config = dict(
    n_layer=15,
    n_head=2,
    rope_base=1020.0,
    rope_fraction=0.5,
    init='uniform',
    schedule='wsd',
    decay_fraction=1.0,
    final_lr_fraction=0.0,
    batch_tokens=32768,
    dataset='wikipedia_en',
)
Each number is 50 + 10 x the weight over its row's rms, rounded and kept within 0 to 99. Layers, rows and columns count from 0. The size before them is the row's rms in percent of the matrix's.

# q: layer 4 attention query, 64x64, rms 0.162, rows 0-31, columns 0-63
# k: layer 4 attention key, 64x64, rms 0.158, rows 0-31, columns 0-63
# v: layer 4 attention value, 64x64, rms 0.143, rows 0-20, columns 0-63
# o: layer 4 attention output (transposed), 64x64, rms 0.137, rows 0-19, columns 0-63
q0 068:37 38 54 51 28 66 57 53 60 41 66 40 53 45 39 65 53 32 56 51 32 62 57 42 46 50 43 37 40 45 49 47 34 55 51 63 60 41 80 45 53 40 44 39 57 48 58 46 37 45 44 64 42 55 66 45 52 57 40 53 62 49 48 52
k0 079:66 67 58 58 49 45 50 36 47 56 21 48 55 49 53 55 61 43 47 47 58 37 38 50 34 54 52 45 32 41 50 34 49 45 51 45 62 42 74 53 39 48 51 50 45 36 43 58 64 49 62 49 38 39 37 46 62 53 52 54 48 35 29 40
q1 083:24 55 56 47 45 59 41 64 49 60 43 53 51 46 58 52 40 36 67 50 60 61 51 44 55 39 62 34 43 48 57 57 79 48 54 53 52 48 55 52 37 60 51 42 41 45 67 53 66 55 52 47 46 42 56 35 54 70 36 58 61 68 60 46
k1 061:56 63 62 74 46 56 58 50 56 55 42 49 47 29 63 34 66 41 41 45 55 41 62 39 32 42 49 35 34 64 51 48 37 63 31 52 27 66 54 49 36 50 54 48 50 59 55 48 49 49 58 51 55 45 49 54 54 65 51 57 52 53 44 37
q2 091:57 39 60 46 47 53 45 34 70 57 49 44 33 46 48 46 60 73 45 37 38 43 45 47 41 56 30 53 44 59 49 48 35 50 56 55 50 52 58 70 60 43 44 62 57 47 41 59 52 53 57 51 50 53 58 56 44 45 54 45 40 10 50 54
k2 081:49 61 45 80 59 60 57 57 58 57 30 48 72 41 46 49 64 39 55 30 48 39 49 56 50 46 45 38 63 54 46 47 34 48 59 61 49 65 57 45 47 56 51 47 61 34 49 50 48 42 64 43 44 41 56 54 59 57 51 31 60 47 34 38
q3 146:54 62 42 65 56 41 51 51 28 51 56 64 57 47 42 46 44 43 62 59 53 59 58 58 69 36 56 65 66 36 42 48 52 67 62 39 56 63 35 42 51 58 61 69 47 76 60 51 42 50 41 48 50 51 48 60 40 47 56 58 50 66 48 58
k3 090:56 44 50 35 55 72 55 55 59 50 68 48 36 53 52 73 47 61 47 47 55 55 51 50 62 30 63 54 30 42 65 39 56 40 56 35 56 37 43 46 59 57 59 61 37 42 50 41 66 47 55 55 57 31 56 57 47 33 53 58 57 44 54 55
q4 139:36 45 50 41 41 56 41 55 50 43 42 38 44 55 70 56 57 41 47 31 57 62 33 42 32 63 34 50 40 56 43 62 53 57 46 51 46 48 51 50 34 43 40 39 62 24 52 51 46 60 32 51 47 37 51 45 65 65 37 53 51 53 60 38
k4 102:48 34 63 29 41 44 44 47 35 57 41 49 48 66 73 55 38 36 43 59 52 47 44 44 51 59 40 56 43 68 50 58 63 55 60 54 48 57 56 48 25 39 33 41 57 47 53 36 51 60 39 36 47 44 49 43 65 70 48 54 49 55 52 42
q5 102:62 58 34 55 54 39 48 61 35 24 39 55 64 52 51 50 38 41 60 66 55 43 62 61 62 36 49 68 74 51 43 41 47 63 51 43 50 42 57 30 54 56 58 54 45 64 55 45 52 42 55 43 41 54 49 54 40 41 46 60 51 69 54 52
k5 124:37 52 58 67 64 40 53 58 52 49 45 45 59 51 36 62 54 58 52 49 52 29 54 55 63 39 54 50 67 56 55 47 60 53 55 57 39 50 61 45 57 62 58 44 36 65 56 67 61 47 69 29 53 30 57 57 42 49 58 48 39 39 29 54
q6 096:36 47 55 43 29 70 38 41 51 45 42 45 53 38 61 50 56 52 59 45 53 53 43 48 45 76 33 38 45 55 43 45 57 45 52 61 54 29 63 53 56 56 44 46 56 41 41 50 37 41 26 60 31 55 49 50 65 58 44 41 44 42 57 47
k6 085:69 61 55 39 55 48 59 41 50 41 57 45 57 52 46 36 55 54 56 54 43 63 55 42 49 49 60 49 29 41 41 46 62 53 71 40 32 63 49 45 47 57 35 68 58 50 67 47 44 76 56 65 60 46 40 61 58 62 61 42 47 53 36 52
q7 105:85 61 40 56 47 45 58 53 37 53 54 64 51 57 50 39 24 39 48 61 46 58 45 62 31 53 59 54 50 54 63 49 37 51 54 40 59 61 42 47 42 50 51 67 37 56 58 47 50 55 44 59 46 66 42 54 51 37 46 40 60 65 58 43
k7 087:51 59 47 46 38 54 49 57 49 47 53 40 34 55 60 67 68 53 47 34 39 40 32 48 51 64 57 43 33 37 50 51 50 47 65 55 58 31 34 54 45 55 40 57 61 40 60 55 48 34 27 41 54 50 45 58 67 49 55 56 37 58 68 51
q8 090:51 41 54 50 27 54 58 41 55 70 58 43 43 40 48 47 27 61 42 29 48 57 68 42 48 46 53 36 49 58 45 63 56 64 33 40 58 45 47 66 58 52 41 47 47 32 30 56 51 59 63 58 65 46 43 48 53 49 44 43 38 42 48 44
k8 087:41 70 40 56 49 56 45 58 44 45 60 53 58 41 54 46 50 34 69 63 68 32 32 48 36 69 51 65 49 52 56 39 35 48 60 48 57 42 65 37 41 52 51 49 52 44 71 58 41 58 43 44 49 57 71 51 52 56 48 34 45 48 50 42
q9 097:41 52 30 52 58 34 59 55 38 46 44 61 48 54 40 41 35 44 43 75 59 60 66 41 55 34 63 58 50 54 50 60 55 56 38 33 72 42 44 40 51 58 46 39 32 61 38 45 47 45 61 58 51 52 40 43 48 37 56 49 40 63 45 54
k9 087:53 46 54 25 53 46 40 50 54 51 62 56 37 58 48 49 47 70 48 60 49 52 55 48 53 42 56 55 60 55 40 69 60 51 43 54 55 40 38 50 61 23 53 48 37 73 58 63 50 55 47 51 58 69 43 53 41 40 47 60 60 68 51 71
q10 098:43 41 59 49 41 55 39 66 58 52 39 44 51 59 63 58 48 34 46 42 71 58 37 39 42 66 48 54 47 50 45 51 58 53 46 59 35 39 50 46 36 42 35 30 53 32 62 64 57 40 44 41 47 35 57 43 58 62 45 65 47 64 49 31
k10 076:56 44 75 47 49 47 63 62 33 46 30 51 39 53 52 44 54 42 42 55 44 41 57 41 44 56 45 52 54 64 37 57 49 44 35 47 51 57 61 35 50 35 25 48 49 54 63 54 52 68 55 50 58 63 46 30 54 66 53 48 31 51 49 36
q11 121:55 59 66 56 55 61 51 36 62 56 62 56 42 54 35 45 59 56 48 46 43 39 56 43 53 30 61 41 56 57 55 41 35 45 45 49 42 52 51 59 69 60 61 49 59 48 43 36 62 45 57 58 58 60 55 64 28 59 67 38 62 28 55 57
k11 125:44 67 33 67 49 57 49 49 60 48 53 36 75 35 43 46 72 41 58 48 37 41 39 62 58 61 31 34 61 37 54 56 41 52 56 60 51 55 54 55 47 57 71 50 57 51 49 46 48 39 50 49 35 52 61 55 54 45 49 39 63 43 45 66
q12 071:43 35 61 46 49 56 49 44 42 35 49 47 45 38 59 51 41 56 45 44 70 67 62 48 43 50 60 53 48 66 70 39 63 52 32 32 58 50 40 55 72 49 40 38 49 26 46 59 50 67 63 55 44 53 49 64 48 54 44 56 43 62 53 43
k12 085:71 50 61 50 41 48 43 30 31 51 55 67 46 62 51 48 34 45 49 60 52 53 63 49 46 52 68 61 63 47 71 38 56 70 59 42 53 45 53 57 55 53 53 32 32 62 43 50 47 44 49 59 65 55 60 57 31 48 60 53 56 50 50 57
q13 090:34 55 41 51 45 31 40 46 43 57 50 55 48 64 37 30 30 44 60 72 27 34 50 47 57 54 61 37 55 42 52 45 52 59 55 64 56 61 63 42 47 60 69 56 44 65 63 36 56 50 47 47 54 53 59 52 44 47 63 39 48 49 49 50
k13 124:53 70 35 76 58 48 54 53 57 59 42 41 62 45 37 47 63 43 64 43 27 36 39 59 43 53 39 39 55 31 55 55 41 50 43 65 62 53 59 37 53 68 69 44 51 47 59 60 47 43 47 56 41 55 57 53 52 53 52 38 44 47 45 54
q14 086:38 76 56 54 47 39 50 63 59 61 30 57 64 38 60 50 49 45 52 52 44 32 49 59 65 52 61 44 41 42 39 54 58 46 41 76 35 41 32 55 55 41 63 55 54 43 65 57 46 48 41 49 52 56 45 32 42 54 49 54 49 39 54 39
k14 100:34 62 43 59 51 44 38 55 59 46 41 45 44 41 46 47 67 50 67 40 42 56 43 43 60 47 54 47 40 25 45 58 35 43 52 51 37 76 32 46 42 54 60 54 74 46 60 59 53 45 45 39 52 51 64 42 65 50 59 39 58 55 44 60
q15 104:46 43 44 54 35 43 46 48 48 71 58 63 60 49 58 53 58 69 61 58 42 60 70 37 52 37 44 63 44 46 50 55 48 73 64 45 44 59 48 51 39 42 63 62 49 52 46 62 47 69 47 49 71 63 42 54 51 40 48 62 46 39 48 69
k15 131:57 37 53 41 41 56 62 55 44 63 61 60 44 41 54 35 33 38 35 45 47 66 35 53 34 54 57 45 46 62 53 41 55 45 43 44 53 53 53 44 54 43 43 48 22 48 51 21 50 53 48 70 44 66 49 58 58 39 48 47 63 47 60 44
q16 095:45 63 46 55 53 43 50 38 43 24 57 64 45 53 47 53 34 56 49 58 52 40 58 52 73 36 65 57 63 49 40 37 57 47 60 48 55 50 60 44 58 58 68 53 38 53 44 54 62 48 51 55 59 37 57 65 45 64 53 52 68 74 62 53
k16 085:60 52 60 48 55 52 47 55 52 45 47 42 47 50 54 67 57 60 56 45 66 29 49 47 53 53 49 35 46 39 44 40 35 54 22 60 39 45 64 53 54 48 33 53 69 44 33 67 52 49 47 36 39 33 58 44 60 41 40 42 32 44 40 41
q17 094:55 55 38 47 48 45 44 49 65 72 37 38 40 56 53 53 51 41 61 73 48 29 29 46 52 48 35 45 32 49 43 63 50 49 69 59 51 39 55 49 37 51 51 50 57 62 60 55 37 46 47 55 59 68 63 36 58 46 40 47 47 42 37 49
k17 094:53 46 47 41 44 66 54 74 45 55 45 44 67 57 38 49 56 43 51 45 35 69 57 43 38 46 36 59 42 48 38 48 64 43 48 47 54 62 57 50 53 56 43 61 56 47 60 31 39 62 37 72 55 66 56 49 65 54 66 54 58 59 67 57
q18 091:46 56 45 51 52 40 34 67 32 44 48 43 66 67 44 54 46 26 51 41 70 36 52 53 44 53 41 37 55 45 42 42 61 62 35 59 32 42 61 57 48 49 53 50 41 59 52 55 65 43 52 28 47 38 67 47 38 59 51 60 56 55 52 46
k18 099:53 62 42 57 33 51 49 56 42 46 47 45 61 64 60 36 38 41 54 45 67 45 57 53 70 52 51 42 44 51 57 61 42 45 56 49 67 51 62 55 55 28 56 59 61 49 31 66 62 43 50 33 47 44 30 54 65 62 35 61 55 54 44 55
q19 087:49 59 56 41 49 62 56 38 56 39 42 49 37 29 64 37 52 37 54 28 45 49 42 58 30 66 49 28 47 43 54 45 50 50 38 50 57 45 50 57 63 56 38 38 65 30 51 48 56 40 43 37 48 51 53 56 54 55 45 32 58 34 48 60
k19 109:41 61 55 44 42 56 40 51 57 56 54 56 64 65 53 71 57 47 49 50 56 35 53 51 48 37 55 62 45 39 32 57 48 63 49 48 30 71 58 45 37 60 51 61 76 48 65 54 63 59 39 41 46 44 56 47 36 64 47 46 45 62 56 62
q20 094:60 54 56 53 61 50 42 55 36 37 50 51 62 64 40 48 50 36 62 38 59 51 38 63 43 71 50 54 58 39 39 42 36 50 43 65 44 45 60 54 36 68 56 65 44 33 52 41 50 51 32 56 48 54 60 54 45 65 35 48 49 65 71 45
k20 099:58 53 52 62 33 50 46 41 65 56 57 40 66 40 57 52 73 47 50 45 37 50 61 53 76 50 39 45 54 47 52 46 49 70 56 56 51 65 48 57 51 40 60 59 56 51 57 70 44 52 48 42 50 55 34 58 69 60 57 48 41 47 38 71
q21 094:40 32 45 52 52 46 48 73 52 53 65 45 44 68 51 52 38 71 47 73 60 48 63 57 50 42 60 46 42 51 54 63 50 48 51 29 53 53 65 52 51 35 50 60 38 60 44 53 46 65 69 44 71 39 41 43 50 45 59 55 47 52 46 62
k21 089:65 43 43 48 35 59 64 54 52 48 48 58 43 65 47 37 37 55 36 57 51 54 56 45 34 54 56 53 58 69 50 60 62 38 37 59 62 37 65 61 48 41 51 45 24 68 45 37 43 40 59 56 52 46 36 50 44 31 48 56 46 53 64 40
q22 090:22 51 54 47 46 55 49 58 50 25 50 39 58 42 47 52 46 40 41 28 60 31 42 52 41 65 54 35 56 60 42 49 33 39 37 57 56 42 56 45 52 55 44 44 56 43 51 54 46 32 40 50 29 35 62 52 55 57 42 50 43 49 64 43
k22 118:42 51 50 60 60 36 42 47 45 56 37 45 44 45 49 55 57 62 53 63 55 36 63 51 62 51 38 51 42 53 39 65 53 53 58 49 35 64 68 47 53 52 62 54 75 45 61 67 57 69 53 34 37 28 40 47 42 53 55 44 37 44 34 54
q23 100:56 60 41 54 49 58 43 42 41 35 28 59 55 39 53 59 55 47 64 52 28 54 46 45 55 34 54 58 60 52 28 45 30 68 47 56 46 60 44 61 54 70 46 49 36 40 52 47 50 36 36 62 45 63 47 62 38 42 50 51 42 48 62 43
k23 110:31 61 63 54 56 54 51 50 68 50 42 45 55 37 41 65 49 52 59 49 40 32 47 44 65 55 47 41 63 32 64 22 55 54 55 53 35 57 44 51 55 51 56 51 52 45 68 63 54 57 59 34 49 47 60 37 51 62 56 35 51 49 30 52
q24 081:63 64 41 57 54 34 37 54 46 55 65 44 41 70 46 52 65 40 45 69 58 51 41 53 49 37 51 39 40 55 44 61 39 52 56 52 47 58 32 53 34 39 61 63 37 59 44 58 51 61 64 51 38 40 53 42 38 48 54 73 56 51 45 66
k24 107:58 43 64 43 45 49 47 52 57 56 53 44 53 45 58 34 33 44 48 34 49 58 48 49 52 59 46 50 25 55 40 38 57 32 40 50 56 37 59 63 58 36 23 50 44 28 35 32 58 46 52 45 48 62 43 41 52 48 48 58 63 59 62 43
q25 127:57 41 62 48 32 57 47 62 57 47 46 40 47 66 46 48 63 42 50 66 42 42 38 45 47 57 33 38 46 54 38 55 47 65 55 69 50 51 68 82 42 46 45 39 65 53 31 49 45 60 45 46 45 44 54 48 52 43 46 53 36 31 47 48
k25 082:61 50 48 58 53 45 46 49 46 73 49 63 62 44 42 26 36 49 63 46 46 75 66 42 58 37 59 61 65 57 51 40 57 63 65 60 47 60 47 37 71 46 55 49 44 55 59 50 42 49 62 66 47 52 49 51 36 61 53 40 53 42 50 45
q26 088:56 72 48 60 54 34 49 62 49 47 53 57 63 67 34 63 45 55 57 66 49 38 57 51 62 42 53 49 49 53 17 56 57 42 51 53 53 44 42 52 52 50 55 74 41 45 51 56 55 44 49 41 59 36 43 44 44 60 65 57 48 73 56 43
k26 106:47 41 66 64 54 47 54 68 76 51 56 45 51 45 62 36 46 46 52 50 57 57 48 47 40 57 44 25 60 42 71 59 40 41 19 58 55 47 43 46 59 59 56 39 50 45 40 66 39 48 51 46 47 49 42 48 44 58 38 47 53 54 53 65
q27 108:58 54 71 41 70 53 49 35 50 34 63 52 44 61 38 40 51 48 58 56 48 53 69 36 46 37 48 50 56 29 55 49 49 49 62 43 54 58 55 55 51 51 61 58 44 71 27 48 57 61 66 51 59 52 36 48 38 52 53 49 54 74 50 55
k27 079:55 59 37 61 39 43 45 48 52 53 57 64 56 45 55 47 26 67 62 37 56 66 39 64 50 43 54 78 48 50 60 53 58 50 33 44 52 51 65 62 59 39 53 45 32 63 45 54 39 37 56 44 46 47 44 46 53 30 44 54 43 37 41 45
q28 091:58 62 48 58 46 41 49 58 46 44 44 59 75 48 37 69 56 52 48 59 51 53 53 56 55 43 48 67 66 41 42 41 63 43 63 61 56 48 48 33 43 73 59 73 48 50 67 49 52 43 59 56 58 67 46 54 35 48 57 42 57 68 55 56
k28 081:25 58 46 57 53 53 43 53 61 43 60 43 61 34 70 74 67 42 59 56 57 48 39 59 65 56 34 42 37 34 38 48 39 40 57 58 45 50 56 40 57 46 48 51 62 48 56 63 48 56 55 50 48 51 47 62 70 56 46 35 50 57 51 61
q29 090:58 51 50 47 45 55 51 31 50 33 63 46 34 54 47 42 29 35 63 48 59 53 52 54 59 53 42 55 56 42 66 38 34 52 47 56 30 53 68 50 50 66 59 48 53 40 58 53 54 37 43 38 45 44 74 47 47 69 59 55 64 53 64 53
k29 099:56 37 44 50 28 37 42 56 45 44 46 37 73 67 42 52 56 48 38 41 46 52 57 51 48 51 36 40 52 57 35 41 40 62 47 51 47 56 56 66 49 54 43 63 74 72 36 48 49 61 30 51 41 58 39 55 56 47 48 49 40 43 38 45
q30 114:44 70 58 41 64 44 57 40 51 61 53 32 45 53 50 33 35 27 58 44 63 42 34 48 36 59 52 44 57 40 61 49 39 46 45 49 54 30 52 46 50 61 58 44 53 50 56 46 57 36 35 48 33 34 61 40 64 55 48 42 65 56 44 51
k30 116:58 60 38 50 42 48 42 52 40 45 28 39 55 65 53 62 71 60 49 41 56 43 48 49 47 57 40 47 44 54 22 66 46 48 40 42 40 59 43 56 49 52 25 52 66 68 44 50 59 57 40 45 47 46 33 48 62 50 53 58 49 60 35 46
q31 103:51 60 48 57 57 39 50 49 47 59 57 52 63 36 59 50 34 74 46 32 66 44 60 37 52 43 53 62 58 55 43 45 38 50 45 35 36 53 25 46 57 59 43 44 50 51 51 61 58 50 79 28 43 44 43 45 44 46 45 53 56 54 40 45
k31 100:38 49 60 39 59 38 52 55 42 45 47 40 26 67 49 48 63 45 40 46 68 48 40 71 52 61 52 43 40 66 45 60 45 39 64 42 56 49 53 59 53 46 47 33 60 40 35 41 68 33 48 38 52 34 39 55 45 42 51 56 50 55 37 54
v0 111:33 57 39 42 68 44 52 50 70 64 37 47 45 45 43 64 78 42 38 43 60 43 39 64 50 40 47 33 50 58 54 60 39 51 43 64 54 33 58 55 55 57 49 52 52 45 55 42 62 49 53 53 58 32 61 45 52 58 37 61 60 43 63 58
o0 101:41 57 56 42 55 56 58 40 63 42 48 46 39 10 52 52 52 54 71 46 51 42 41 40 55 68 50 32 55 43 52 41 42 46 39 53 40 46 55 42 67 64 45 40 57 40 55 54 59 48 55 48 40 42 45 49 59 47 46 28 39 44 48 62
v1 094:67 46 62 48 22 60 67 44 52 54 55 38 41 45 37 40 52 66 52 48 31 51 54 37 36 50 49 40 37 38 48 29 48 50 49 38 50 45 52 53 46 56 44 42 54 60 53 33 37 42 47 56 47 40 35 26 46 52 50 41 34 56 55 55
o1 093:52 44 34 56 40 68 43 47 28 57 54 41 61 53 54 74 54 64 40 49 38 53 40 43 61 44 51 51 55 57 68 48 56 42 67 61 50 52 40 60 41 36 45 59 67 47 45 57 42 47 35 60 48 71 65 60 50 46 57 55 54 53 66 50
v2 102:62 45 50 43 63 60 48 41 54 56 67 68 56 49 48 60 39 46 55 51 51 40 75 39 63 37 53 62 65 49 35 59 59 64 66 40 58 56 41 57 63 56 57 43 42 51 39 42 58 53 55 46 52 46 52 75 48 60 63 60 63 57 36 53
o2 105:40 59 48 48 41 37 35 57 55 46 41 56 50 68 34 40 57 46 48 57 47 54 55 54 65 48 45 48 29 39 39 50 39 63 62 46 27 59 67 49 31 41 52 66 42 60 54 53 58 54 39 44 38 42 35 36 37 58 50 52 44 36 42 39
v3 095:25 45 47 42 83 46 43 49 59 72 58 50 51 46 48 56 39 42 41 57 63 38 42 51 61 51 45 59 57 43 46 55 46 62 64 50 50 51 35 38 60 37 51 50 49 54 53 68 57 61 47 62 64 52 51 68 54 51 48 45 66 59 45 64
o3 075:48 57 49 40 65 46 47 60 65 34 42 79 43 21 47 49 57 53 71 59 57 39 47 44 57 47 44 40 52 42 54 56 35 42 40 45 34 55 68 41 52 48 60 38 51 50 39 42 39 52 59 53 39 47 54 51 53 49 39 39 44 41 43 64
v4 093:35 49 48 47 61 36 30 54 43 43 49 44 59 55 52 62 40 65 64 48 63 47 43 46 50 58 56 58 45 61 63 60 49 34 30 58 63 40 54 43 43 60 55 41 55 51 39 57 55 37 46 43 61 66 58 81 56 44 44 41 63 48 37 41
o4 098:62 45 49 52 56 48 59 50 56 44 59 48 37 49 56 38 40 29 64 60 49 44 58 57 44 58 46 64 40 51 42 52 62 55 53 45 76 62 47 29 57 63 61 55 32 37 56 52 44 46 65 53 48 44 45 53 63 60 63 74 43 67 54 51
v5 092:48 52 48 48 73 35 40 64 38 60 64 41 42 66 49 57 33 54 62 53 53 46 65 62 65 43 57 63 51 32 53 59 55 57 48 64 53 49 43 35 45 57 42 55 54 38 54 59 36 47 55 37 65 57 52 51 49 45 72 43 52 56 36 34
o5 087:42 59 47 39 55 36 52 59 48 58 41 56 43 81 40 37 43 35 54 62 60 54 72 50 37 47 47 63 46 45 54 65 55 60 61 57 51 44 47 38 45 52 62 29 37 56 43 52 49 45 52 38 40 43 48 54 60 73 51 59 52 61 56 36
v6 094:58 40 54 51 37 46 51 61 34 33 55 67 55 54 49 53 39 43 51 65 43 38 76 58 62 52 58 74 58 37 46 52 57 46 69 40 48 55 46 47 58 66 60 51 48 61 44 57 54 57 34 54 42 50 32 56 49 60 51 58 38 56 32 53
o6 088:53 41 53 51 48 36 44 56 53 57 33 57 62 85 56 40 48 50 37 54 53 46 54 50 49 41 51 62 39 49 36 63 45 60 58 62 48 46 56 52 26 34 43 64 38 61 43 55 51 55 48 40 48 47 52 39 24 57 43 56 57 43 42 37
v7 102:64 53 51 55 67 30 38 36 40 53 41 41 59 42 56 45 39 56 71 72 68 51 46 50 38 67 46 49 60 37 41 62 53 54 49 64 49 45 57 54 41 48 57 47 45 39 65 63 57 69 71 39 52 64 47 54 48 54 49 56 41 53 55 54
o7 095:47 54 45 56 67 32 65 41 44 39 71 65 39 55 43 43 38 38 37 50 49 52 67 55 42 43 57 52 50 55 34 42 54 50 49 44 52 51 42 43 70 60 48 35 34 41 61 43 51 23 51 46 64 42 44 60 59 51 39 43 50 54 37 56
v8 097:48 42 50 57 68 52 40 32 58 38 43 47 40 41 46 41 60 25 56 43 49 50 51 54 51 69 44 35 46 36 35 53 51 33 44 61 44 48 55 72 59 47 46 40 53 38 56 52 59 58 47 58 35 47 29 41 61 49 30 58 57 47 56 45
o8 094:67 50 46 50 54 51 64 38 36 38 60 48 50 28 50 57 48 64 37 44 50 40 46 36 45 67 46 48 51 53 42 37 47 50 30 43 33 53 56 32 64 65 49 41 42 41 46 34 57 41 47 45 47 60 67 51 61 44 40 27 58 51 48 56
v9 103:62 50 41 58 62 37 48 55 43 44 45 55 49 53 52 51 65 49 66 33 54 41 44 68 53 47 36 55 52 45 52 52 52 68 42 53 53 21 55 48 53 59 40 44 55 54 52 64 64 65 77 52 27 53 40 54 51 55 31 60 51 42 55 45
o9 101:42 41 62 39 60 42 63 44 49 45 48 52 49 46 47 37 44 46 47 52 52 60 49 49 51 65 36 37 45 51 35 48 46 43 50 53 44 52 45 33 60 66 49 61 46 48 66 48 49 39 61 48 56 58 58 33 56 43 33 12 51 45 37 73
v10 093:47 47 51 52 46 54 62 43 66 42 62 58 57 58 49 47 64 66 37 58 45 45 53 46 55 28 60 58 69 65 37 43 56 55 49 39 48 69 51 48 45 60 55 65 52 69 61 46 42 66 34 51 58 43 47 58 41 61 64 56 64 60 61 63
o10 105:38 55 62 59 47 56 32 48 62 70 39 56 54 51 51 46 55 62 45 46 62 54 36 51 58 37 55 35 31 45 48 45 26 57 56 56 50 57 59 72 44 40 43 64 46 65 58 61 52 53 48 51 51 48 40 61 26 46 44 62 40 46 40 41
v11 097:49 30 41 58 53 41 55 66 64 63 50 36 52 46 68 46 52 33 54 64 50 39 41 44 44 68 41 33 37 42 69 43 39 54 57 63 53 65 43 47 48 39 56 45 56 35 35 68 50 55 34 51 62 46 48 41 48 56 46 44 51 47 57 54
o11 103:57 63 42 41 67 50 59 47 43 46 43 51 58 39 42 50 50 73 47 48 46 37 69 43 50 57 46 43 73 53 59 55 59 40 28 60 62 33 49 32 67 37 48 25 47 46 53 49 47 37 51 56 52 37 61 57 41 44 53 48 47 53 50 38
v12 088:55 56 61 53 50 70 54 55 46 61 49 50 31 47 59 49 32 52 39 39 54 53 38 35 39 57 58 39 46 38 44 56 60 31 37 35 59 34 48 62 55 38 46 45 39 44 62 41 44 52 48 65 56 40 50 29 60 35 52 45 44 29 50 53
o12 084:60 52 43 49 38 61 48 51 48 39 63 45 52 31 46 63 51 55 53 45 44 60 33 53 43 49 55 54 57 49 70 51 54 46 54 43 41 56 47 60 59 53 55 45 73 37 49 30 45 54 43 58 44 62 57 48 87 59 54 55 58 60 71 60
v13 107:34 36 55 55 82 55 32 47 41 43 53 47 56 59 44 51 28 41 62 51 54 50 63 63 54 48 49 55 59 36 46 57 46 71 58 62 47 58 58 46 56 47 59 44 45 57 50 78 61 64 59 62 55 53 46 57 53 59 50 46 63 57 54 54
o13 109:50 63 43 48 67 33 58 54 45 44 37 74 42 57 40 41 50 62 49 60 57 54 54 45 65 46 34 48 37 44 40 56 40 45 38 49 32 53 61 25 56 60 55 41 44 59 55 41 41 44 57 36 46 49 51 57 36 48 36 37 58 39 37 57
v14 085:59 59 41 53 56 58 47 52 57 37 49 54 72 52 48 51 59 54 45 64 68 44 64 36 58 41 61 56 52 70 32 49 45 58 51 44 51 65 53 36 56 48 66 65 52 47 50 56 49 48 36 36 68 50 68 47 38 53 48 58 48 74 61 60
o14 084:39 43 55 48 46 39 47 48 61 66 34 60 47 62 53 45 53 54 47 56 56 41 51 52 49 50 59 40 46 46 35 41 38 57 59 58 55 45 57 61 43 40 45 61 35 63 54 58 60 54 45 41 53 34 31 61 15 48 53 57 36 38 38 30
v15 098:59 49 49 55 40 49 40 36 46 47 52 69 57 54 43 54 61 55 56 57 44 43 75 61 48 61 48 61 45 44 28 52 55 49 71 39 53 71 60 43 54 55 56 50 49 59 35 57 59 48 41 37 41 61 51 57 39 62 46 60 37 70 33 59
o15 093:47 44 55 54 57 35 41 55 52 51 41 57 54 79 52 44 49 53 38 57 55 45 53 53 52 44 52 55 49 55 29 46 41 55 57 61 47 45 54 56 30 47 42 69 30 62 46 65 53 50 51 41 53 43 49 44 11 40 53 42 54 43 41 41
v16 091:60 46 56 42 62 60 54 48 41 54 46 42 38 51 42 48 41 51 49 31 67 58 38 39 46 57 45 45 49 57 72 57 49 63 35 51 49 32 41 54 59 59 54 40 32 52 63 42 56 55 69 47 57 38 70 76 41 53 42 49 52 50 68 52
o16 079:40 52 46 45 42 49 50 55 67 28 62 43 46 29 47 45 50 55 60 61 43 56 39 45 66 52 43 52 46 36 47 46 61 50 60 39 41 65 59 39 66 65 54 55 69 51 60 43 60 49 54 52 42 45 35 50 77 66 44 65 49 41 52 57
v17 087:45 46 50 49 60 54 43 49 67 77 46 41 50 43 63 61 69 55 39 51 50 64 32 35 55 59 40 46 46 53 66 58 41 40 47 57 43 35 35 54 52 62 43 65 35 62 63 50 41 49 41 54 62 47 71 34 46 52 44 60 48 46 53 51
o17 082:54 61 50 50 47 57 53 43 52 36 68 53 46 20 45 47 42 57 57 44 57 43 39 45 44 46 65 35 62 46 73 44 53 43 45 46 43 53 46 42 71 58 53 45 78 34 56 47 68 53 50 46 44 40 44 59 63 48 62 47 51 49 67 51
v18 104:61 55 55 58 43 69 60 63 45 63 59 61 57 60 58 48 38 51 53 52 40 61 59 38 53 31 49 61 51 42 56 29 59 57 56 38 47 54 57 47 55 58 61 59 38 55 63 57 42 55 53 59 68 41 54 36 52 68 63 49 53 66 74 54
o18 113:43 54 47 52 41 53 39 52 49 52 35 76 52 61 45 38 46 54 36 50 58 63 40 46 61 35 50 37 47 39 60 58 38 44 59 63 43 45 44 57 51 27 53 50 80 61 57 50 59 58 36 49 54 56 34 63 35 54 42 63 53 44 47 46
v19 103:62 52 40 57 61 58 48 52 51 54 42 53 54 59 55 56 56 45 31 37 68 39 59 46 52 51 52 50 56 64 57 49 42 66 48 59 48 41 47 55 59 50 46 55 51 38 27 40 41 60 48 34 84 45 48 81 48 46 57 52 49 53 62 56
o19 091:45 45 50 20 43 33 42 46 78 53 40 47 48 44 39 40 59 42 62 56 46 44 52 56 60 54 68 40 38 49 38 40 51 57 49 58 62 62 63 51 57 43 51 53 40 57 58 47 57 46 50 55 28 35 48 42 42 61 61 50 43 36 42 40
v20 104:63 54 55 52 55 53 61 70 64 76 56 54 44 54 43 61 36 65 41 54 48 41 48 40 54 35 43 53 60 58 61 45 61 50 57 60 50 49 35 43 46 40 61 60 41 57 39 58 34 42 48 57 81 55 55 33 51 53 55 53 54 40 47 39